Part of a small language model's weights.
Size: MLP 320 SwiGLU, vocabulary 4372, 4.35M parameters.
Architecture: RMSNorm before each block, rotary positions, no biases in attention or MLP, untied embeddings.
Training: a variant of Adam for these matrices, 120M tokens.
Each number is 128 + 32 x the weight over its row's rms, rounded and kept within 0 to 255. Layers, rows and columns count from 0. Numbers have three digits each. The size before them is the row's rms in percent of the matrix's.

# layer 6 attention key, 128x128, rms 0.136, rows 109-127, columns 0-127
097:153138080091154088107125123134160123151155149115127143090120071074131114152215144153119106132176104176132130120147101125183076081159119171124204073126149130124148148090121161104110120131123108216163152136159117168137162131155123122117111165108145142110060146103163085085106100107096114094144137120157079120165109054131094153168119088179145151127165080147098151094191117057116098105186
102:178121087182157143081162093169153131143157199151106127128128114125197117174177118118122113134163114171081110149066157171152128113212168155149108112147165091155121183112097112098086103144074107116153132179062135159113132170133104129172153107118175174123057137087183101144073112128127108123125134143176107145195133106119081132182186112157110146142133138134107134130149106157119065152105
081:117142140111081167175059157138108089100125072161172172152118213131066135049125097161145111140073120087120136125125135094122171163115145118153106138191067170106153075152156083126146188127114106123069094094148086112104129129118126096080109105122078119103210139118100161151109160139163173123106142129073172089076126169167139131097077151127103110104137125170136120153129144140113172116138
102:188149147173154121071214087137148140150143173117109107169128072160211118198140135092124131118162151124093074141066162186126148121164145144110122130142192054127089172106084133127116087131140148067187145168073146153160124143110131175160169119116178185167092139126137092142130085112116073145111139132147141159123127120112109129122176114091102119144126153085145122094093099162139122149084
110:128152136150088056220090129091061166080191129130065109132148169157079121132157135163124100155105157047164152113139133094076146131074109115116133175103120141118138056137148124147137132104151164094129094084205135154155141113132146141121120118109086053104180140151122149141154140085108134144153154153086147144119132187116170100102062166127130137107138122143170109160092113174144122099076
099:105105107099097129140013150133112102128119086166158167078121179077076147060142104149118139128079109146160184129168100070140118129119154140150123091134060193116148078160184111120117177131111068132088076100140086087087133159154146084131074152110107077105160106137101157131134163120135166079125146124100110117137136144151108125148086117154139096114144108176098137173173151111108147088184
116:155171125133202108076230122142163178179126172132115128162134040146190116215156125116132096141147172115063071125111176168140119146120115150147134105098180102120092162079046154139093110116130124105190143157109179155173116127136134177139151141151165150155089149166150110129127114082108091131105161153177127183136135089140136133168150127110146119150110163098149116102128113129135116151130
089:137142190115146091120178127078085140115093117095137114187176063167146120183111098139146142105157209113120127082151117117112120122080072075120123101095135130141115103075096175137132116073171170163196154108161183088209155094139103176110104116140104125169128114127151102121167131124060081098146124108157118123088132097096130125096092166133126191152128141096125150084073137086148154159122
113:131145091133192065127176136069148176140145109151085149131080091117116191167155085109046056120139154099091176147109175151144110123128143175152117079099165134078128100144106134156120120101108117143159100118145186127132148171128129169194179133118150104129129081116117165177124084092134099111119194117148141157150176109195134138147103175161164104130106159117158104075130108178075106101148
092:201125110091177136106113160157161146163104125159168190133111129058149149100171092143097152100127131174081134181129129146151128112138162185151154032161111157065134154135085102147121144089032107109134086118120120093093137178158119126164106109089167139119152065147118083112124123102126142081068147105147126154154140110174083155180139136132097118162133135153117126150150097094087139132202
090:174130153149179168059108126160175059121054131135171106110155172063133134132131120111115137106148175195086130122101090135104166082192140152143143051153146114107139208125089166120108086172045126095138153108059151089108106157139132131101130129107166164146116115091141097140126095157180066097107101131151105129155156105116077135133140107156137101144148118126114185088143146130121092141159
102:146145124082099096136129120154076169146150073096129135153148104145161136159177131132129174098080221097159101129134123122111171139059096112108191086090136155083195092112138115119128114117090080142157087101132172131143087145127111177184104172092071104156185124172132099123143184079095162101119171135139096153161153126079115122124084174153129119114152108121163159187127172066143138136163
094:194117131152145131108129146114104068142119117153130126144076106123126118115119113123091142104119081160145151145123110129168108094142128165171075114188097121150047188073081150111110105097169166122098147172106086057134168112150106140116120097140164155130097117128097053126147120127064105103099072097150178144141088041143123140147207061095093134159113099127148108073094106107087142092121
095:107126124118171060145133147189192112144128153077156127144106117153157130147104152099167126158090078053058149146178143129120084134075060118123158103110156137158103113122147113162133125091169136138192103151170091083088133080152153120038124149166120150078093115117118164075148143107143178132172136197176143122104107158122090109109111124099160148144110171121133083101103156137115128199107
092:138152156151133125150119118123129188129196133094117167124095219154110185104129122155145125141160112074085098111128130134155093091085152182107157133101139089098158150148098089110141126108073174133145135132160103139127166068093152154127146078164121122075124133065121088120050139068165155164149140145159150157116163173127172148163132154133108200088113122091161100104088093133159139223149
097:081173112110110139128116100147138156120132119114173135152179118120093149135163193150196123143115208147135120116092152095109120140088147138135203191110164116063201185127144114178137117105103092122144162158116182082161051117151127178134107156120103144160142146148123104132147189106141157116087118113143097160129176087109106106097063171129135086083160078111148140112151193121127122119197
080:098127163143083120129164081084077081120147091108082060135179114169151074150110126104173140149131166130164104070080107128147135155118133069091075182107143092160081098117135173075136083164175152158109147121122132157178108096081106115147164136151105139153105192097164158144128107156098061151158096096121118106125097125084175142111136131146124184117110134092131141112088142151187123141038
085:138102107137096124115140134153077198111183089158049091110064145132126129162110096122064124090126154151199117178136099141150177107119113116117119114127063142140137123154100092124131113199112126099095144061106094216151169137133155131203164137109138112152126053160104154132108129119079135127195180111081121144149131179100169172119186123131120128144142132155132154177164095158116124124115
097:202115094129161059117132163198190115159145157127130105160089113151221100133133117116141152144116059080073116186161137146145135186125114154143139090173100133180058135090130100102119130100142145148143085176159105119077155122124116121150155115150165138086126085136129089104159130112101132128123119166162141144142087124155103123161219088111112185168113115110128078160085090108143183147125